{"n_layer": 9, "d_model": 320, "n_head": 10, "n_kv_head": 10, "head_dim": 32, "d_mlp": 1280, "vocab_size": 5034, "activation": "tanh_gelu", "norm": "layernorm", "norm_place": "pre", "norm_eps": 1e-05, "positions": "learned", "qk_norm": false, "attn_scale": 0.177, "bias": "all", "tie_embeddings": true, "parallel_block": false, "init": "uniform", "init_std_qkv": 0.0278, "init_std_o": 0.0278, "init_std_up": 0.0278, "init_std_down": 0.0, "optimizer": "adam_variant", "lr": 0.00147, "lr_mult_qkv": 0.4, "lr_mult_o": 0.729, "beta1": 0.9, "beta2": 0.99, "lr_head": 0.00666, "grad_clip": 1.0, "warmup_steps": 550, "schedule": "wsd", "decay_fraction": 0.87, "decay_shape": "linear", "final_lr_fraction": 0.1, "batch_tokens": 65536, "seq_len": 1024, "doc_mask": true, "z_loss": 1e-05, "train_tokens": 458400000, "steps": 6995, "dataset": "wikipedia_en"}
Each number is 200 + 40 x the weight over its row's rms, rounded and kept within 0 to 999. Layers, rows and columns count from 0. The size before them is the row's rms in percent of the matrix's.

# layer 4 MLP up, 1280x320, rms 0.0561, rows 397-451, columns 256-319
107,250,229,315,159,199,219,213,179,251,171,288,204,251,187,222,213,170,181,293,199,163,200,243,198,195,235,202,192,125,151,244,268,235,152,179,176,189,205,248,118,229,229,197,221,171,170,242,163,260,178,160,155,267,201,181,209,241,192,224,151,190,226,249,153
099,172,180,257,232,264,228,170,220,199,184,140,259,150,183,195,111,187,186,150,159,191,192,209,240,216,219,262,178,193,170,191,253,223,215,212,190,238,198,206,109,229,199,200,169,169,227,179,169,275,141,190,204,227,173,110,281,160,172,258,211,231,223,197,253
082,261,207,242,192,202,163,190,208,203,149,117,260,183,194,207,191,175,241,287,194,194,164,243,251,196,262,188,135,178,241,205,207,309,241,117,209,172,253,240,193,199,163,204,203,182,180,202,177,233,122,231,197,252,168,262,207,257,216,149,235,151,194,181,197
080,191,187,233,211,151,242,199,170,187,211,231,187,191,218,197,187,161,129,258,213,173,217,174,243,226,156,212,232,96,172,247,208,172,185,218,230,204,137,199,173,166,244,65,209,176,186,185,245,171,181,165,210,199,197,218,168,165,290,244,209,208,92,233,209
122,224,170,240,180,166,140,139,158,206,182,167,212,181,209,229,179,260,230,163,229,253,157,187,149,304,195,270,223,204,265,190,195,256,261,166,234,200,209,64,86,201,237,191,211,191,191,232,258,217,160,218,146,104,215,243,223,218,226,205,252,205,144,204,176
096,218,231,134,233,260,180,230,187,172,254,138,245,185,193,275,144,195,228,113,213,204,279,202,215,148,199,214,174,187,217,239,214,185,264,263,205,209,159,174,203,258,186,233,241,246,236,145,201,177,158,207,180,210,224,216,164,175,175,178,146,147,188,165,160
103,257,154,290,220,157,288,208,140,324,236,168,180,205,182,207,215,255,226,266,191,232,180,169,166,286,208,240,138,114,163,190,203,246,220,131,210,308,185,178,191,304,244,261,153,123,211,155,133,275,198,202,207,182,184,180,144,232,195,257,233,194,194,156,220
104,273,193,282,214,243,206,190,81,211,254,254,222,239,53,239,259,203,183,175,196,216,208,182,196,180,232,217,202,189,180,184,246,164,197,196,192,267,146,263,190,229,215,215,195,228,156,249,163,195,161,218,249,190,242,162,228,241,193,179,132,233,181,174,251
083,240,255,226,188,223,218,170,223,231,268,210,192,248,130,267,138,181,113,163,162,124,239,151,197,224,185,247,189,233,249,176,233,224,182,194,242,173,186,234,150,305,168,227,184,214,187,173,184,193,229,205,214,115,214,232,216,227,187,206,194,264,159,198,192
109,208,208,332,232,181,193,226,199,265,180,243,180,286,190,107,192,199,171,237,156,151,139,234,232,251,249,243,181,160,119,224,254,245,219,181,249,183,230,204,134,271,211,205,169,144,255,196,149,275,153,301,274,179,210,214,219,290,227,240,107,179,146,181,214
101,158,213,187,189,363,187,223,139,198,279,190,193,190,180,265,111,188,215,222,162,189,259,200,246,222,228,221,192,185,192,175,248,242,230,174,245,225,78,215,154,263,201,181,196,242,258,169,180,191,186,223,269,125,229,245,206,227,134,263,195,165,134,235,181
096,253,169,178,136,176,236,261,187,139,262,197,283,211,182,243,167,187,202,173,185,211,144,229,212,246,206,244,200,140,179,210,255,225,199,167,240,134,260,212,138,167,295,138,304,198,177,215,254,213,196,241,164,231,181,171,298,194,150,186,237,170,160,209,152
070,234,147,216,191,206,233,203,196,231,151,193,187,234,132,232,232,138,161,134,163,129,235,223,176,218,249,191,164,242,154,214,265,200,78,199,235,216,250,273,218,186,171,178,186,281,161,206,219,197,210,183,234,208,199,213,243,205,260,176,204,126,188,261,192
093,249,224,175,200,207,160,198,145,188,171,274,192,270,177,231,116,246,241,204,191,163,258,245,310,218,190,225,275,155,192,154,231,243,178,166,214,146,187,237,202,249,219,187,272,210,207,233,231,144,180,241,248,263,187,200,199,216,229,225,154,259,205,158,165
102,203,197,222,159,247,223,218,163,201,285,180,213,229,200,196,203,215,177,164,164,230,159,201,132,304,251,217,183,198,151,191,206,208,196,192,275,218,138,218,161,233,214,173,203,217,218,162,213,193,159,312,150,161,161,182,168,196,204,201,214,233,204,235,146
097,289,149,220,105,211,245,215,193,215,202,164,241,252,276,217,244,213,226,249,204,220,245,168,249,201,226,218,196,119,227,224,249,268,190,168,266,226,211,235,182,297,308,219,176,214,244,252,257,193,156,172,203,231,173,175,227,255,287,234,149,213,202,209,152
107,222,231,202,198,288,198,168,165,125,241,173,289,208,205,270,162,283,212,255,132,223,217,177,130,251,183,219,184,186,261,232,196,153,223,166,222,192,140,142,234,229,240,126,201,192,247,211,214,171,203,139,215,151,149,299,228,151,228,225,171,137,121,234,220
106,224,170,181,158,196,180,167,217,180,208,158,223,199,222,184,183,231,193,207,208,178,200,208,186,192,270,196,127,190,174,307,199,156,262,185,246,222,237,203,187,221,143,179,214,172,212,119,138,196,165,239,147,172,232,265,278,204,187,203,235,218,172,208,194
094,190,187,146,202,199,271,140,185,123,284,223,237,260,201,153,196,186,186,236,176,187,183,220,215,236,173,141,214,187,221,265,191,152,174,224,174,214,253,188,195,200,230,119,163,161,162,203,171,213,195,272,208,187,182,208,215,260,115,134,211,150,159,193,203
087,237,198,176,212,252,249,177,203,284,220,268,262,269,162,227,263,245,221,188,218,184,199,133,211,128,197,167,189,201,139,179,232,204,128,180,181,287,186,219,159,217,229,180,159,208,300,141,121,177,156,205,222,160,219,210,261,272,241,278,213,200,168,169,258
102,213,260,182,182,179,217,231,176,217,255,181,215,203,170,138,170,217,179,161,212,214,207,229,212,240,282,270,198,158,220,165,255,174,248,233,219,242,137,129,171,253,221,173,192,191,170,232,219,159,198,227,164,221,162,171,241,201,214,179,264,132,196,175,184
105,294,204,246,177,180,196,158,151,252,233,199,244,183,195,226,170,186,193,248,200,192,256,196,204,255,259,157,189,123,190,215,253,192,205,178,213,166,213,221,161,269,213,137,263,268,144,134,137,234,139,192,213,156,166,194,263,238,284,196,163,271,221,213,244
106,155,189,255,168,284,208,222,177,227,151,250,208,208,158,178,150,249,181,275,108,231,226,219,170,189,186,229,150,195,217,201,214,192,156,235,219,185,199,244,156,188,300,101,185,147,197,253,213,304,118,201,184,215,199,260,208,242,207,208,176,167,204,167,131
101,152,210,194,229,168,292,174,177,185,240,190,222,219,220,142,191,206,180,213,172,193,240,130,176,248,157,236,159,166,121,270,238,230,207,240,227,276,146,259,218,168,262,202,123,81,221,167,175,217,190,198,222,197,287,215,237,175,217,141,175,175,221,191,163
105,153,163,204,152,267,209,201,173,231,211,273,224,219,243,171,148,164,174,205,191,193,196,176,231,179,210,171,186,203,261,176,181,155,202,123,201,205,105,172,200,254,202,163,218,184,174,271,202,236,156,141,144,162,186,227,135,175,184,170,159,148,223,217,168
111,257,208,162,162,191,184,226,187,207,199,268,270,208,175,225,141,165,156,211,194,156,134,221,213,191,263,171,217,181,220,213,176,166,222,153,227,227,224,154,189,161,253,164,274,181,179,226,101,268,182,226,198,182,208,290,227,225,174,238,187,205,171,216,104
073,198,218,232,157,242,198,225,177,219,152,112,269,197,218,183,200,274,197,170,222,202,132,198,179,167,150,157,167,188,231,246,263,116,130,211,236,122,227,252,153,178,214,194,263,265,221,190,267,155,197,239,234,277,231,177,191,206,257,222,214,198,187,131,244
115,326,164,235,137,221,225,232,173,175,253,232,239,248,200,202,209,218,216,169,197,148,297,141,206,210,195,162,185,161,236,239,230,183,218,168,244,149,223,211,193,224,169,203,222,269,233,275,257,281,195,181,208,199,163,234,193,158,159,243,172,242,116,141,232
111,182,181,186,197,274,179,215,158,176,259,178,236,159,205,168,231,170,212,180,178,235,292,117,197,211,139,210,254,150,144,158,227,178,230,237,283,202,157,193,187,229,244,163,249,201,230,237,216,166,234,210,111,261,208,167,257,177,146,200,233,241,196,139,260
106,210,205,217,185,192,230,215,128,242,248,199,211,199,79,175,174,225,219,291,168,181,197,163,191,282,199,202,166,181,142,174,257,222,172,216,200,200,155,233,172,234,229,207,186,190,92,157,204,218,163,264,154,233,211,169,180,201,165,168,276,195,202,208,181
106,160,219,289,232,323,216,272,160,179,245,237,221,189,189,171,211,153,204,243,161,177,174,157,203,139,138,238,211,145,247,141,269,281,182,227,186,223,140,223,111,276,281,161,261,232,233,188,175,181,191,170,245,223,167,215,265,206,185,213,224,204,162,177,265
090,167,181,221,236,277,175,165,229,127,189,141,229,224,194,262,208,194,221,216,229,185,178,204,227,247,248,224,93,202,191,196,199,287,164,230,164,248,157,160,181,172,252,195,224,239,256,152,126,243,165,182,130,169,288,245,222,125,188,182,253,209,231,165,200
074,232,215,193,235,186,249,124,199,185,172,240,218,206,205,221,187,216,192,221,120,122,224,253,217,189,199,228,209,207,216,240,206,213,212,198,224,209,224,219,234,223,209,170,205,49,249,232,223,200,178,205,142,197,281,245,182,138,210,252,179,188,196,234,186
094,199,176,262,209,190,184,241,123,228,230,292,188,255,163,210,181,226,172,163,216,189,188,196,248,139,208,264,144,144,164,116,260,233,212,157,162,190,168,283,135,256,246,173,189,221,233,234,192,225,162,220,227,143,205,237,229,217,240,203,191,207,197,112,192
095,213,195,172,162,234,185,129,139,163,239,180,235,251,196,186,202,230,202,180,164,176,219,138,228,296,187,282,202,266,204,226,261,220,133,161,262,190,201,158,134,271,216,146,168,120,177,228,168,186,107,232,215,218,206,243,196,240,226,250,269,234,139,147,183
092,241,187,156,133,197,235,131,124,191,170,164,249,324,214,200,188,176,231,230,149,233,230,160,190,239,184,199,189,207,218,213,261,180,256,167,208,197,189,172,178,217,235,218,147,201,190,103,187,167,164,128,194,224,245,244,227,221,240,231,172,231,151,135,234
096,203,208,224,218,226,172,164,168,257,179,160,267,172,209,207,196,171,189,205,148,201,214,189,224,259,225,213,193,198,216,151,274,219,183,226,238,207,129,166,84,208,249,219,298,281,161,200,105,214,137,190,232,178,182,189,232,238,197,224,162,240,221,160,163
109,218,207,269,212,193,205,216,198,197,150,215,348,125,262,239,206,203,191,174,206,226,268,106,152,182,233,274,215,225,192,221,248,228,207,158,250,203,215,136,119,221,223,188,260,154,194,171,185,232,200,157,119,176,191,178,269,192,249,197,166,141,194,201,221
105,209,234,158,206,302,234,182,127,224,245,183,241,213,185,283,197,257,158,175,177,194,245,96,242,180,162,207,210,183,99,174,270,216,114,159,214,222,146,179,131,183,232,164,223,190,214,122,224,156,170,150,223,244,212,254,187,184,228,211,185,185,175,150,168
091,170,216,232,199,158,162,217,174,217,238,246,207,312,162,146,188,234,146,131,187,153,198,228,210,173,233,202,209,205,213,142,198,167,161,237,237,216,144,250,193,305,238,149,182,244,216,165,205,156,182,207,196,140,216,203,194,167,260,243,243,173,179,130,204
096,139,218,233,140,210,179,134,225,162,194,87,221,216,221,226,186,313,234,142,163,226,225,168,224,153,161,231,177,145,234,297,260,143,195,167,192,153,189,199,195,228,223,168,157,210,226,141,247,177,189,224,225,203,189,218,249,202,222,203,239,157,177,158,184
095,221,207,243,212,184,221,204,168,164,206,250,186,254,206,175,219,177,136,175,91,72,150,259,258,167,185,186,230,193,193,157,236,225,179,212,196,194,280,205,150,195,201,183,197,139,134,207,221,166,186,214,220,215,187,264,164,161,257,238,199,217,175,141,184
094,139,184,266,200,233,274,219,126,179,246,282,154,223,161,174,145,229,161,185,159,172,248,166,224,223,164,176,204,126,168,186,270,237,182,225,223,194,137,251,196,259,211,164,190,181,181,189,159,194,189,253,233,256,204,210,152,178,190,313,138,138,214,121,242
108,251,215,230,201,206,157,198,190,212,168,179,221,244,181,232,214,196,194,282,169,148,152,226,190,262,204,187,165,221,107,265,227,169,176,67,226,146,195,274,177,211,226,152,262,129,135,200,139,197,182,130,150,179,259,165,205,194,227,174,226,168,171,208,198
090,159,159,216,193,292,180,195,164,172,176,249,181,210,181,175,203,221,167,173,134,212,192,243,249,185,172,154,202,209,176,246,174,139,211,233,284,261,196,267,205,146,187,193,282,209,208,208,240,174,183,201,163,242,223,178,160,163,253,212,184,217,179,220,250
109,271,179,239,182,166,291,271,183,185,192,219,176,167,171,131,195,169,191,205,162,234,195,149,209,256,285,194,172,194,221,180,192,237,239,239,201,176,187,178,163,244,209,177,124,196,165,270,205,145,146,229,233,216,303,256,217,277,190,184,166,150,207,206,128
077,211,214,176,233,296,223,130,153,187,228,189,172,214,168,265,153,267,236,270,175,213,126,132,227,195,162,236,187,178,252,188,196,239,186,187,202,172,140,175,208,204,244,168,226,227,190,155,205,124,161,158,184,184,233,265,208,202,290,164,249,252,193,221,171
068,203,210,260,185,235,228,194,203,308,263,202,246,199,110,206,260,150,169,102,206,257,257,170,185,163,161,212,188,218,214,197,178,189,157,172,171,209,238,174,166,211,235,132,128,225,183,213,247,213,228,124,251,233,146,224,215,152,251,143,193,236,215,205,211
111,212,170,210,139,214,253,253,183,204,208,166,231,216,181,237,233,233,105,193,207,211,210,145,197,230,212,170,226,186,185,260,125,154,199,222,227,184,189,158,127,221,221,252,293,247,211,221,253,158,160,167,168,151,154,227,209,190,170,181,226,258,205,169,141
111,274,213,240,208,154,180,233,164,311,236,244,224,156,134,189,208,157,189,191,178,222,246,209,131,179,222,234,211,216,212,218,223,142,148,164,242,221,210,253,118,188,217,184,224,177,215,162,162,172,195,204,219,199,187,199,177,263,197,202,245,210,124,189,176
098,228,216,244,163,169,224,230,175,150,232,282,249,146,280,195,186,182,161,162,134,142,206,223,228,198,195,199,217,238,154,261,204,149,212,176,215,161,256,215,197,227,174,151,185,177,180,195,179,197,139,165,193,232,214,231,174,212,217,146,166,209,210,240,157
069,180,215,246,123,168,188,240,197,205,230,163,196,225,170,249,175,171,149,174,142,104,207,168,214,162,211,202,249,174,265,172,184,183,182,235,227,200,261,225,218,185,239,161,205,108,163,202,253,244,194,181,216,215,264,286,275,219,261,139,202,275,189,199,209
104,165,139,177,157,243,248,150,202,207,285,223,250,227,228,228,183,282,196,194,187,247,248,172,205,254,157,227,209,155,211,217,237,221,279,223,179,127,145,170,205,252,250,198,173,190,190,214,195,140,161,192,182,251,181,223,215,214,185,255,227,260,252,166,165
087,220,138,188,140,215,172,179,176,194,207,212,211,246,255,207,191,210,250,179,199,190,233,132,206,128,126,167,112,105,179,238,263,195,147,208,235,197,196,251,177,155,234,259,253,171,196,204,212,173,185,276,150,205,151,269,193,280,182,170,244,267,251,217,225
073,237,202,196,198,228,238,149,181,180,174,181,257,148,193,186,153,222,141,172,251,226,251,150,197,226,256,154,272,169,229,244,217,115,215,187,254,187,161,218,188,255,186,186,170,143,259,240,204,197,198,201,196,177,228,152,231,194,201,165,235,183,115,240,161
# layer 4 MLP down (transposed), 1280x320, rms 0.0495, rows 397-450, columns 256-319
104,240,196,158,227,135,136,197,267,188,195,169,229,214,199,172,233,252,283,135,178,154,177,214,222,251,149,178,195,217,202,132,209,177,219,132,222,260,164,197,221,233,254,195,187,157,185,235,272,194,201,172,146,179,205,176,232,225,244,286,177,217,141,86,218
104,162,300,155,231,256,159,199,135,166,224,240,182,251,111,180,199,179,208,145,218,255,174,215,198,232,199,200,177,201,178,262,219,153,284,121,249,169,271,219,136,196,81,201,167,166,230,181,190,173,126,144,217,210,149,220,188,224,191,191,189,114,185,200,237
094,148,255,197,217,211,239,246,151,214,250,182,244,224,247,187,242,179,222,186,246,220,225,192,249,219,216,289,272,163,215,171,184,145,196,201,186,227,169,127,109,233,218,225,193,255,175,161,210,213,266,190,246,208,231,110,204,142,196,203,125,138,166,216,204
077,237,260,250,205,142,221,151,121,266,172,230,154,298,183,243,247,183,265,222,185,255,223,205,228,235,143,226,184,227,245,204,228,174,234,135,185,197,222,140,242,203,206,166,193,138,224,209,187,206,176,273,168,184,116,218,172,228,195,181,220,136,178,215,221
115,162,213,216,199,199,281,167,217,158,272,181,148,163,201,171,209,174,138,298,183,210,206,193,267,106,168,103,167,178,101,210,225,110,118,216,168,191,141,252,245,182,223,180,192,230,225,178,152,148,202,214,215,222,193,192,177,159,191,251,189,187,203,177,237
099,198,215,242,201,151,262,198,207,286,123,246,234,221,224,229,315,252,146,209,134,236,201,178,205,171,232,271,181,159,235,174,161,170,175,167,179,179,300,155,267,184,191,211,214,183,217,199,189,175,211,273,236,231,254,293,210,254,220,158,224,294,199,243,225
102,205,180,230,283,187,148,266,227,246,158,115,236,192,202,95,244,203,210,214,206,172,191,153,259,158,240,271,130,244,231,165,146,260,237,267,228,236,201,235,206,194,178,210,177,185,207,192,145,161,193,164,159,242,216,166,178,248,206,263,194,254,141,229,151
103,241,229,172,214,241,200,259,158,209,85,199,170,208,228,125,180,142,196,177,205,231,210,198,113,168,296,203,179,144,208,189,198,256,279,212,129,181,160,197,115,226,158,258,157,177,211,107,229,202,184,160,191,179,270,199,244,185,151,209,243,225,182,195,205
089,134,240,235,165,123,203,160,170,188,195,221,178,192,238,188,180,200,150,185,256,228,262,150,176,181,102,103,195,165,227,229,226,214,254,191,144,236,142,219,137,187,261,180,223,173,202,242,185,231,218,236,225,215,145,230,176,193,95,186,153,169,217,219,166
097,243,185,229,207,177,167,190,198,196,228,258,246,198,167,181,238,163,182,194,221,193,234,171,173,174,213,205,191,223,184,236,231,173,249,168,216,114,244,202,149,165,207,260,254,195,171,178,156,230,168,178,196,88,234,253,248,210,205,180,152,179,248,228,231
116,146,187,254,218,161,159,204,172,246,179,208,238,243,149,226,241,116,215,175,219,243,158,170,152,188,221,176,182,196,239,168,213,209,189,168,234,150,298,216,183,234,201,169,165,167,280,246,159,270,220,194,176,177,204,110,237,247,193,154,162,273,235,185,227
089,217,172,265,135,177,235,180,216,173,246,199,196,238,196,206,202,191,136,167,156,233,191,209,228,201,146,114,233,103,148,255,216,123,179,255,189,159,189,230,178,212,225,259,195,157,194,150,171,204,117,170,175,208,181,184,147,243,147,192,201,175,160,230,200
081,276,211,206,227,143,255,228,151,164,133,148,207,157,125,215,244,156,165,254,246,190,199,176,228,218,179,220,231,189,247,179,152,178,243,206,217,189,188,186,201,131,180,245,184,280,350,195,181,238,292,244,165,184,138,249,190,211,154,223,196,138,162,207,182
088,164,154,189,176,241,201,213,108,137,153,151,232,291,158,237,138,180,187,204,222,153,197,218,194,149,194,230,166,121,168,187,210,319,165,235,207,141,192,183,243,210,207,200,174,182,232,169,165,222,227,189,268,195,177,147,118,190,261,227,156,174,188,190,181
103,240,212,163,244,106,252,205,161,201,150,218,174,110,251,178,217,228,194,211,201,247,176,190,262,210,200,150,185,243,187,162,197,209,195,187,195,183,252,167,114,192,156,212,206,218,144,221,241,199,242,226,231,240,225,153,140,222,184,182,207,211,225,217,213
097,173,170,252,170,237,183,229,184,235,103,173,105,185,219,145,150,231,206,151,179,203,242,175,170,209,189,228,172,210,208,188,163,221,90,175,178,183,227,112,204,177,183,223,165,200,286,170,237,183,146,205,194,236,216,221,209,238,231,269,139,270,220,163,245
133,202,186,213,208,165,136,156,224,162,234,224,187,274,181,258,184,142,229,207,171,210,158,286,88,251,232,182,145,253,215,233,191,180,212,179,231,140,255,182,218,173,142,204,229,202,233,202,205,215,189,191,212,132,155,227,151,238,171,161,135,210,223,278,200
090,283,184,190,212,251,155,221,104,211,196,169,167,135,218,215,264,237,177,162,189,207,251,208,156,218,175,195,152,144,140,178,234,206,278,242,207,134,223,269,249,167,209,194,209,204,181,261,156,151,260,183,204,170,143,162,231,257,275,181,159,201,206,148,167
090,168,260,281,189,239,264,195,154,148,257,231,160,183,174,180,195,132,220,179,279,219,167,212,171,179,148,203,169,197,196,187,163,169,217,144,226,161,251,206,118,221,208,134,201,202,212,298,180,105,171,156,301,191,161,219,173,258,191,242,107,187,231,268,235
087,211,250,141,170,213,188,164,235,178,200,230,146,216,258,206,153,225,176,178,194,251,214,223,228,169,185,131,170,202,178,212,122,186,272,238,174,153,243,159,211,157,145,202,207,179,246,216,185,211,258,160,173,230,263,221,241,219,186,189,200,153,233,201,231
099,225,222,123,191,194,178,142,157,149,170,156,166,194,151,237,213,249,170,283,189,202,187,237,239,191,215,243,142,211,206,167,193,229,222,207,244,145,262,158,203,130,229,162,167,155,271,161,214,145,347,214,214,223,170,209,194,209,209,199,222,144,277,220,168
105,132,221,259,236,251,249,226,190,141,172,162,190,246,295,207,169,197,211,203,258,170,197,180,225,195,126,228,156,213,226,198,179,177,145,207,222,187,164,147,165,303,189,185,178,191,210,180,197,209,165,203,202,240,216,178,170,224,272,187,229,237,107,184,167
100,225,230,233,265,151,287,206,166,304,235,152,235,240,134,189,273,186,186,205,237,212,267,276,243,339,216,173,223,213,188,158,190,203,221,189,160,151,88,166,197,186,139,214,178,247,189,165,213,147,259,111,169,139,205,266,152,194,212,203,174,225,227,163,184
097,182,218,303,194,236,207,209,196,193,204,270,204,242,158,243,195,154,158,218,251,205,208,151,228,192,188,206,125,153,99,193,141,125,199,227,210,97,155,200,257,245,209,118,214,183,203,214,221,175,158,163,215,208,197,183,166,197,196,153,138,251,269,178,173
094,268,198,178,219,188,182,204,183,240,191,227,191,203,244,191,178,156,189,215,202,261,172,134,239,182,227,181,248,240,219,149,195,216,187,200,200,243,192,172,262,265,170,179,215,225,203,197,232,123,200,146,188,212,203,190,138,227,263,216,222,178,168,227,190
102,172,259,202,173,120,157,157,156,253,219,143,194,192,163,203,177,160,178,212,160,171,169,138,172,232,262,213,171,187,238,146,97,191,230,262,235,234,212,223,230,181,233,205,173,277,163,267,188,186,243,218,257,197,252,212,172,178,231,204,223,217,137,186,293
088,197,198,172,218,155,273,232,155,102,205,191,180,195,186,229,220,209,215,231,229,240,190,207,263,137,173,278,211,227,133,217,165,220,193,206,152,205,110,169,103,197,239,199,128,237,278,183,158,201,279,238,250,177,200,158,182,251,229,248,189,259,160,161,226
115,235,192,167,189,135,148,149,243,196,117,251,282,162,268,220,224,156,223,272,135,221,205,205,180,218,132,204,187,164,169,215,177,152,161,161,230,202,222,253,183,113,169,263,288,128,204,159,194,140,236,194,186,156,181,233,303,158,197,231,247,225,181,225,191
119,154,204,172,188,217,275,178,259,153,208,219,200,248,195,182,202,158,201,255,143,231,245,176,164,166,174,194,227,177,229,201,97,229,202,214,182,145,188,242,232,154,237,242,159,219,200,192,186,234,242,198,170,207,235,158,270,156,183,179,197,271,183,212,216
104,190,157,212,194,119,175,154,128,205,116,237,128,203,126,172,178,197,232,228,217,248,203,212,252,177,183,137,266,203,136,240,190,148,158,220,236,158,178,227,232,211,118,287,323,152,245,185,216,137,209,247,175,259,208,249,251,200,209,200,153,149,149,167,200
101,206,253,224,170,208,251,136,186,210,208,189,173,181,205,188,311,243,115,153,254,176,188,207,146,231,161,165,193,196,218,194,125,163,184,222,263,217,144,277,206,198,188,233,152,183,139,195,182,168,218,205,177,158,137,185,177,147,171,183,173,165,166,169,259
089,314,208,207,230,186,222,272,227,222,192,144,274,181,169,228,183,160,260,229,224,232,268,166,221,189,194,186,171,207,228,201,130,229,224,233,176,137,230,176,245,162,165,154,233,188,262,195,173,257,239,193,200,176,205,181,245,221,144,242,243,138,185,182,240
081,199,223,253,222,188,212,218,230,100,197,168,204,185,245,265,264,198,175,160,204,230,215,208,206,216,202,184,235,172,239,163,236,134,217,233,145,205,169,226,252,130,193,197,131,279,186,199,195,220,226,214,211,183,139,199,207,196,149,182,193,230,257,157,206
096,153,243,170,233,198,195,255,145,233,193,162,217,243,133,151,255,228,171,187,200,169,135,262,195,209,169,145,211,235,230,239,172,221,159,168,152,113,175,217,202,125,154,226,161,171,203,200,200,264,282,227,247,206,209,214,216,139,157,188,253,224,245,242,177
123,200,263,239,138,209,230,200,123,241,269,194,202,267,186,250,196,174,186,131,163,190,202,133,201,168,194,222,189,202,220,214,280,191,188,177,245,228,110,185,155,256,240,152,223,224,201,176,133,253,234,182,187,185,205,219,257,201,172,173,220,168,166,137,180
096,236,220,201,179,238,193,237,163,190,240,197,134,97,187,191,237,253,177,160,189,178,231,189,181,206,257,170,145,221,215,141,173,296,184,198,222,172,267,224,198,184,170,248,193,178,203,279,203,193,207,186,217,202,199,171,221,180,187,188,197,241,222,186,142
105,141,183,198,231,240,188,159,233,219,227,172,184,218,222,196,211,229,113,204,223,199,215,252,257,293,263,151,243,220,237,188,214,152,274,222,137,286,177,186,294,229,228,209,183,172,260,137,178,223,174,159,184,227,235,196,219,212,234,186,163,184,184,160,149
115,125,228,192,226,150,210,220,261,227,205,184,247,180,156,161,214,175,119,152,241,167,143,146,198,167,249,228,189,137,260,141,226,224,241,228,192,208,209,175,196,221,203,250,193,234,201,169,165,266,313,245,204,204,268,168,221,160,197,205,234,136,186,227,220
096,213,115,211,171,218,100,131,215,227,237,151,197,123,275,285,213,201,191,272,120,230,191,146,210,191,233,227,259,311,173,183,271,229,153,140,201,188,175,204,209,184,253,236,224,214,174,242,174,149,236,208,214,112,161,206,212,140,224,188,213,216,147,184,206
100,247,211,219,184,229,187,169,227,135,169,153,222,255,208,151,136,186,225,204,232,237,228,125,189,221,108,172,149,201,180,200,228,265,233,218,220,245,160,225,165,195,192,258,184,190,220,177,199,159,121,232,166,201,180,219,240,289,217,202,252,273,176,198,179
096,262,279,205,186,212,164,180,241,148,231,238,115,194,178,248,233,190,224,145,191,183,192,235,173,265,252,77,144,220,202,190,247,238,216,131,185,228,186,175,240,162,216,231,152,206,202,236,251,242,184,176,142,183,158,223,151,198,228,176,170,249,224,141,158
096,209,191,119,148,272,151,206,151,166,176,179,188,241,232,166,226,217,204,125,192,252,156,229,260,148,202,171,166,224,155,250,163,199,291,179,213,238,211,271,211,175,193,229,106,222,145,204,246,166,196,182,184,207,229,173,169,164,158,206,177,166,192,219,223
095,216,205,190,146,171,181,235,266,231,124,167,191,263,224,193,254,213,156,212,187,200,224,265,263,164,213,197,207,263,236,237,136,212,222,190,209,172,153,241,200,204,143,166,205,171,244,166,293,187,152,172,206,137,208,291,251,178,202,121,154,207,161,194,238
105,143,227,201,191,251,180,248,251,237,145,247,234,180,184,186,209,210,146,242,179,186,224,234,200,128,148,251,168,248,175,221,233,244,154,174,147,237,157,198,215,179,226,236,200,237,121,188,176,173,213,169,189,209,250,166,207,217,157,205,277,129,104,269,259
078,191,182,182,173,159,219,182,235,224,220,135,229,183,221,215,177,153,212,227,276,197,188,188,174,219,182,188,158,141,168,159,232,245,196,216,244,231,233,142,208,192,169,144,235,222,258,182,193,225,187,159,220,198,134,220,241,190,188,184,248,214,155,156,153
102,200,156,215,262,168,175,194,208,206,205,202,190,246,169,212,232,217,221,236,236,205,239,289,189,211,213,281,97,182,157,180,247,208,212,258,166,145,182,185,208,157,212,196,220,268,181,172,214,140,152,186,236,171,279,189,248,167,210,205,189,198,148,186,210
085,230,223,250,245,222,179,235,213,164,210,172,169,183,183,184,226,230,218,285,330,268,223,220,183,249,195,189,237,162,208,229,195,236,202,181,172,163,120,152,171,164,192,237,202,209,209,143,183,219,204,272,271,154,228,156,187,218,128,226,197,207,177,196,191
086,169,247,171,225,236,131,296,186,152,136,212,166,274,264,199,227,174,246,241,231,245,207,135,290,214,134,243,202,194,248,184,212,177,260,167,262,223,162,164,158,169,224,178,197,193,232,215,184,209,262,212,215,211,165,128,122,266,112,195,195,228,148,149,220
113,187,223,152,175,180,124,214,198,210,210,213,232,219,307,123,158,130,222,110,241,206,211,139,187,134,177,137,183,233,171,203,175,208,187,192,147,213,181,237,184,202,213,143,191,208,214,254,253,143,213,229,188,255,96,289,191,258,189,241,163,257,222,202,274
102,215,264,220,215,222,197,196,208,194,140,203,232,187,144,194,220,149,191,214,261,194,207,211,235,196,152,226,230,230,200,191,145,273,186,240,199,116,175,214,242,172,229,169,195,207,202,150,176,191,170,220,158,196,260,182,228,192,179,125,200,228,127,158,222
079,183,228,152,202,243,165,209,190,171,179,145,165,204,229,155,198,223,238,169,222,136,198,275,114,233,130,121,277,132,209,189,148,168,200,223,233,189,192,201,280,167,111,183,209,180,191,145,278,164,202,155,153,184,205,225,181,230,190,235,179,223,207,224,214
084,166,237,192,217,146,164,248,174,204,162,197,233,193,178,296,283,270,216,256,301,209,200,230,277,218,244,239,203,245,178,177,213,191,263,149,203,222,200,172,197,214,225,184,137,162,203,218,156,188,272,236,151,209,241,199,152,223,97,221,206,155,186,202,175
109,203,140,180,231,182,211,222,241,162,138,223,188,164,181,281,190,204,194,133,218,255,241,240,173,147,217,259,186,139,203,261,187,154,151,191,91,256,187,188,296,258,290,191,254,144,172,268,183,125,200,169,214,198,260,264,108,160,211,183,153,187,146,139,196
089,200,229,196,235,181,164,160,179,238,132,240,234,227,156,226,230,253,171,214,200,238,216,182,193,174,141,110,180,216,165,149,153,198,278,197,187,173,121,181,237,217,268,166,167,127,201,154,185,271,241,138,219,190,268,244,207,232,197,222,175,226,202,197,239